Weights of a small transformer language model.
Size: width 640, MLP 1728 SwiGLU.
Architecture: RMSNorm before each block, untied embeddings.
Training: a variant of SOAP for these matrices, 613M tokens.
Each number is 500 + 50 x the weight over its row's rms, rounded and kept within 0 to 999. Layers, rows and columns count from 0. Numbers have three digits each. The size before them is the row's rms in percent of the matrix's.

# gate: layer 4 MLP gate, 1728x640, rms 0.054, rows 956-972, columns 128-255
# up: layer 4 MLP up, 1728x640, rms 0.0545, rows 956-971, columns 128-255
# down: layer 4 MLP down (transposed), 1728x640, rms 0.0553, rows 956-971, columns 128-255
gate956 105:590509502521470576556463466665538460461553501527531420531489492544496455539533575535466388531502444610433536517482481421452534491536466547496506388507458501462506544549561455545449451433522491604483410477497469628542493534588519498600528446577477550487507454565536504480424510456609465443527516482555494500527500463521492455511478432538567478428553511524476520501529501458528548512430
up956 098:454505463476515417514567465505548532530470522475510458420482416482505469475459455477376442610509459578493525437552549485473489536491506446549434497452511507509452541550487511542530412528517497525472546533447436448484390457491500552542551530420480500422558450572443578556375560457533611517500585486444503480583509541443463498501434498477434525496433470437411509445480511445419517530492
down956 102:454415571485499486534508469516516441564540490507558478475528541448457487537590397481558507540506456545433442579583519481586594481550495457466445481551498488493458499547559559519481503477434564444498500603484599431488463451454551440484505584574509544548547512513495476587485512451459534544453484504457467546533552498467468538488455531524505528507610616462525557417448550559579511470544
gate957 095:482593498446549531461454539541496466572389396487569490404637522475572521501442509533497477571547529562610485602514518333494484533417446490435494524495477539553584486453492418522523564491579545564522462499508503430541490597474539602474546464530479511493512552435508499419434522509437506524479478457604490472525446528592386490507553479489479556548433484540575430539500473565551537537563
up957 095:535420571499548451552521545495496467458458519479636474471620490433573535555526543472531455475520464470453542414464541463546420605506403390453501524465486526525469502592464433501532410590550486536508463524531567471413443572505550429530484402443442607533489465550469517574571520532505522545572514436479491493445443548540413478432456488474533534438436432428516464453547480562518430482476
down957 100:597591438560422444553521512507505512440497503508410551587554423596543469497505565461400574493503579465510535536485490469416488472487508540558536426607458475465483529490482512482623405476536491456484506400554537470483593572504516529479434557614464472587561568547465556527468569425524445386461488509534413422501533487480482562555522500511561467518535447465500524463445520456426453509558
gate958 102:411488581425478505415465478429576508458558517388543576500526506423545431482496539522514494508589444553484460512490501562462637526554478519508483524424515399489469496485472476486481539542389467478552415427547521460554433462542544583538529482527521413403501474511541572491402474482533532509468504551444521454396487513591451511525510457485444433565520484427434498564498514556421528533477
up958 098:446482502571500416464483489457449502460441539447488518532501528554576511478571415496456493511450553487538523472505494538423558637543468438532529542520536514511403511377495496588498525431556477515593484466492512459434420612463488538525494421492416545434492493397524509498551475401488584537521520541527597491574504545441486579455439483557502438461463635513487519486481473544486435553521
down958 097:636489553495489546506440639510448459408497488526500480537520483434484469468461522472552480481481507511475504541505484484520446470440542444529414465558515497634573511561514525468520470536462523433418452571460564469555530473417509502445422430505482473510579451487539557548478512554456530390474521485508458537529563464468511491503470439491514601559562502543461426435589535555568521373411
gate959 094:542495507531471490557531590470431536466450609573509447470492466571575518529501635566415565487529449508530542509520525476501472509547470512375466479574514555529484468426484549476519457420524446467557457485544487431506642438542546428438455527471529497486568528441544452515482476417472497465544409468485470508551477491475494419444462568496523491507380411495570513445495449507569538449354
up959 096:487500453491540581547540558514469420519519580577493552515479504518459398498500426502497485538520406518594539624446533523586439495505468483456470512580418566470525506563471462564499517544451432444555553493489430453519526473608446513577491450456507488488463456425495439566554446436544602427435295450519516491430434476416470471469600479522506490502547516548558515498497501532452456501470
down959 098:561496502490498548545443496427541431492528460533588423460492487481564354463603552437577549552565499453656517490459586501430546482517508474540472549634481633570508443470519540528452389447535448492493428514483562511590591451503501447504454549499537530526463506463524450530396514463540391365578532479419414529452492406556524510567443481571537533546550532456411517372609569522536581463517
gate960 104:483554495550518487519404485529488432501526505529474588502531532567505450501524557522491530518578536487491508435556496542455519425542461520475419536495487514469554497450476443562508479474442558536445552387537510522486546501457445509434439440572507533437528513464598501544521461494473527474480447500541513502441500454515516544501544521446494562583521454468430473441431469518461504400460
up960 103:446499524479552534464509499559502468521556537567472481575547505512512555517660616511515516518399539470508499445486540476483552616553496458490550479428512508442491560465497583541523518505425457432434395341493568472553525453443517587590487391450454508564498514536397438474518512551498495533432481442514532444436500450437480461528494523482513514451515479525380488494496464523423550541406
down960 103:479541474507493387516503477460509505491444493464514595468422532562533577447558509510519473552533508513499497612539547494524515526559472452495497483545355425552517440533578528517405589512503507511529546529505526490458490567440567520574510519504641606481498432480472443439532630477504484579514491508457575595582616514499490504489499502468550542445466537511487559464536440479533497515491
gate961 110:510582543502508541487511497505524473440522653401524658541511485472499495541583501458475487579561585466520562568471427569539489526495531519506611550513496543476461499496517503476457559539452438466557548429461520552490461481553541574487465545516516519623490530460533557501578471584477524473495473572645437533550509551522486505553409580505548436439437608478407539446595588622475399501466
up961 098:556536420578457558480548463587503576479485420507559404514565456532553436478513525507492466546401399535492454357517490498596516506504460439516509474432503533458525430485501546491404553459532549543538423468549504560442528485568474480549438497558539566463556444469491513526525530479457551418541489492489478472492521568447548516427411454516506540464532371465601560535476435509412560491526
down961 101:507495454651511456487523495383469394559503525586403420494430511437416506520552562411549531444463559522497484580541529485480519485471525449486343556454579570561534501608546477503487462558550567379471524501469416462547439599496531464459606495492510515560499463448473556576386520550487569462477551506421458466392483451493498572492511518525472620489525509519453471511473452434498500438444
gate962 102:634491537491467475505455440422532639412551583390506582554523524469479427497515548463432587485505499564595484478431408543483480601429507506488560568521450463511486501525625557608391456540528511526553461469517451484526506544556463449485590539422550469436532474399534524475428568528403474415550479447471444525522464581535492496427474478475546480552539487412450506495459527540660627509545
up962 101:367532510419423546449526431430470524466531605521424465532527552371544554486520462524517521513456550523488513464422450551511552453452466460461575576422393512479487498566443419461502506510462502457483532602533482424571466479559483457558510529538493554523569459488549535500492459384487549444456455502464503433507528538466474533465482481554488563509504572494510598423512505524488471331514
down962 101:561635477516519527547433495523541507494503543552473563542600520464498575449528483574446532476501438440513462522573422493449488446496467387518525467438425468421436558458544558585424506559494440549585504461396524509530550414397462451475489548437483445539557443526467548501406454601597603469395443465519476555476479591617446414475450526545521522434488436526466537503538588555535585532500
gate963 101:545415415501502598482519493508432564495485467455447558547457497448516477412468439567561460536479622569602496557419540535467503454545446575480597497461506446470565441505460517510485478578531556360496590444478493564546465490425441503540430526536526539526540507451553528398450485469429533449513508556482539527635459490553581578586519475565535439475530574563488464522438451510533484505536
up963 101:440425491521444533504465453403567442528487642549534461537527502475467514525516572494449534511493506528486445559397501509436549608413501455580587533480439425415587477468468451501589498462549552468494516473443462500515530508551467470601496491537550489444522480459471467510569470582462465586491446499547527432549545485487479401487426558505403474520535484474590512525568494501567500597541
down963 101:516445556450388542470521567538480468513495615465520521494436448511524607588536516569517500468575466539455479537465502502423524466462541571623408531492470489482406470492534543537475496484522521459533503471527493518531511528490463550457478491530607473447513545456533553420441542528600505524596497489390471443485508568472400455518542482512519469449481475540530487471547566471509534463515
gate964 106:451492492473512512552437452519431493526486500544517541462523488544485564452542539407443489471470572475476525481466430470404611502556432487440474478416448422538515512508520495505482531408481433472551514485486490523452500536554559499568492461540436469389496499504508503480443534604563555430503556596490496468433426478540469536570475498458481527564517386434518483516554422541501441549506
up964 105:459488522451517472489559599576432545462493490415500425495535464503540425549548576561403399567497500468525468518432458467549458571523566510462492462515445515468472523478540536545448525460437456565492500569481565482453416513416574508476492453508526468487411392554454603469493534460540464472534473565491533487452518458462476444512546568545505543464481480438504520481424420467545531509485
down964 100:508393507554528512480443485452550579588557350512581475437525525501498474453427514473554543556495538481541438509541508477491399595545497533397510525469462471433405458492496539587490474538550418585438543538510483494453533469466423479422570532421534447521522478513575541421539393423544470481501615530518530582574520494525507491491450454487470480429517523520570529493483589513463488456491
gate965 099:612491466532614506513555526417568496540562511503501463572482605514452518500540478597425534524543525505472371421540429477440479541534537454467515477567469580476568570528424460542517536570534616431551472524493551490568375485485439511513525617534426472552534480507454481601508436370500595541482482501540565509540452542496468465499394419528532482447448543497408477468509556485527469504600
up965 095:445412509529435557495535480526516511434548434523522471573495564451430587447481481523450513512474499518572384553480472547403446512595576566473555535473520460522517489492477550499522547540507456529496476511577577539574489476517482554481522512500484442480546456499590398587509512497525521394505501550427514504462484553447494454482473414520419504524472475556509572552554511465531506468490
down965 099:481503566525534441586509576469497383405571560564488436646432461528558521590570483484438501549534595501477554483562510446507414471465524528526471511461497530493511460422483489498491584455495504568561441557457487467509561471471605467517510516477485498521423518511519526596469473470492423535519449512558540576500497543537496501492467528494465521431484463449430523464488525476397467536466
gate966 099:530560497513540534452557568488473476428550468481445452425469554445441499468609514599434455511533465475478415490533528474472587486449562502555572465492443496580543505491432452499469492548433483462489389377483522465550564469570549534456442489437497471535511573510453432480487453475531480512500479484470536406549575547523503571503502567464535564428559465478478499494419484546544542393557
up966 100:443531573527580495396438563583549515504509388413466494529565560502380503496535434446558475460471540481472475460526414519490426456457568469532555509496483532545485490549474607583438463521482610533508488416471602504580537446569538501419597509417525459517362495491544476516583486348550501500460437542521552456507488533441550453585431565533563557440569456428565544515538556510407457517516
down966 099:473566477604545521535463457474455489468426479549552495482545540485462407466549513489487515596527522434569407563567442414480454546441484557474600463520553517438552465422545440481504495542557451506505557552481550521511524494482501321466523463523496544544420475599426524570438610492524544546492475523544498513512577420485437523482575461457418532502505493473577497554429517518476477530512
gate967 101:559532403569513604467627436529484512505459528446558478595559472510537521527475505445400519589541537489519514489463507546426532531436490466516522550495440478483490487493472487507505487536525442547531496597459517400599534471527471457541556440429533528486451484518497490450449484541507526557545489479587488477515611545474475455504501603408473565465568466543442464542475485476509466543504
up967 102:525493488524512430527468444447508475515475419548451465470534498570504463521466413401566466408482535530486507476496433482541555568480454552476333493453548511451538469554509572508524543518431523495500497476535541508487586472569463548586425494472521531463550531448504551613487534497538524512529525566484417481586512404456591568537494607515556551426562514520431509597513552546490507510485
down967 103:490533457511554459391517550530495461505398420531454470484598570569503528504461478454485468448595445515538463426486491512497543536503526550462567486472586551513520476512522501516498459471464533417452522455431490493614612484485533512487375460462494589508623398472459485575456533565543430585453494581413521521523528447504532518453590526483493565464498528519544568469556546556521519511460
gate968 106:458517476431488555584584544452615523570497381451485539473556539428426525574469435452517486501490546633440551506475388561467442479476513546455480385546510501442616451465474448404549504414449513497447533552466528418488526426496402483415506485447558553571552499565431538492517525542485558385538488395401530458571478569509347493478539558471438482434483528558529433475518545485433459535528
up968 104:530440540545465522464364421483462485634497581483508492542504500499565495492529485487529556416520419340504524542542459461513553620524399510523542417465420516553458506551478535484360548573515525441562464465446486483552439464465482581434543516526560505504466438456520563602494518547528447524491492517567410534686561464541614445498487517444564517576582529507506503480457512531427467473576
down968 104:486503470476478443427437486508446559545554466492488456411490492570441486496408509492438538531530454485486542608553573485515552521549503623409570619491458383467410481591447421543557474499564468465456499499522495437593472596459525543456523490409561440537479521447391500523494542489486580491472433579585538433522512436473621474553457456548586434551526476432461549489476491609407471543545
gate969 105:456489541528483546518528500527557545541475527557581578412559435540447476505462502532437502540469480522532532503511512486400514473524426560492492606474565518534564539527533536509433390482535592585536462494545621493420465468533602509458538541529535583556517605417461570570443461491460483514442538527462458489481518464485471439567522471417500435537483444498390450549439492489514448523541
up969 106:440527529538522510548503395507529622490501463478443455527490474520536473479476452516492429575421435526463447546476464555457483483525456495550520471505485470504482450425493436475534480495538603440505491514507422468439405466446441448552367372482524488518470482506434543540480563418555490472453573522559558508512477457455450569556499450564470553603437465458515552464552621448534540477490
down969 102:500604522578555542475516556478463412516512431552581526564447496527517441464500428546512531528533524469537471437471540471416467460528484442569486419453560482501455512551489595552498531479410527568519522496553430522427568473499439429504518483527477481437471569480608354577529492573495551526587459555470541521476514496487482522506506568482475478462504495539522495545574452452425483477399
gate970 105:419512542441581489471587508497485453524484437463467460492508478424502458510459673467556598457459521478520577507458536471496471471520420468481567495492511465456575449460465519435554540593532506521526472494438526481520557521550540546486497487544469522450595524523415537500486563459489604422491455449581552541526513475508451526576467497552493483568501526506430527603517485500478492462517
up970 104:468440566408505451555537535457532430490473395502554465548516529374538520484389584479521469431465465494467464464507456484475397516548466491457529468476447441526559498436465393461555491541447457564484420416446496363452562515486470482397488502502480481572558520552469500531566423510514543535471429466455483462543512487511508574594487491504496570492446460557363603458478424502432491559593
down970 103:529518474604461506596603527529404477426510542458374536441513479539539525423558584482416582433518493438473377487505513472482438452513481488566449490472440434511478484516431511414509498447467513565515465444527501465522493435433501439507348523539400583483406562476480496494504486470490553493508449543432512578427505516506476499455538426559473539345477562475449530556467550453491458452499
gate971 082:436518509424495539584593565494484565460566522384568483490481545483602440465525515546479539518578494580527473409485584516519552552467420468609548582533445448485532458477554483454437483436490552543467527453496478538525502504511525474554440562483474458402446503443536574502443466522491453439536535521469482488444491560534455448459534454457526494474437435441504508494514527392528517443409
up971 087:514444512529521445464514492528448563477428499589512436369434578467626516448577595453517489479478396459483377582447457562500430527525586455529405560478445557541603503519505439455407529425516513463456483496524488381466442459470460446568455466504560489478457455468535518461620509583522494631543367557468585483542580525471509517580511468496415527530466516517543465476448503451459566485477
down971 085:478437469531481497468524420565555544484498543460541460495513520439488455522508573510488522501511527503537497500470539494450524560552460479454506456503539485508440512450459463439558521496457547517522457489523538606518491519465500498600532489627538394566502474537508486489521512578554453538533499522551530513434524569556557544491677457581491404552500446419464484423584518449586493493521
gate972 100:483519439498664425477496451471410485489516422506534438452485480496412604567495572559444535481558552561557582529561508547510500560413541499558384531505464490528505508517557526485574475419452492525538441446488504518490458499455552527449570472513604482500512451480526499378479497512512559526490488562554474527548394533502455525438507557441445626540604458497549505534604543492426534457522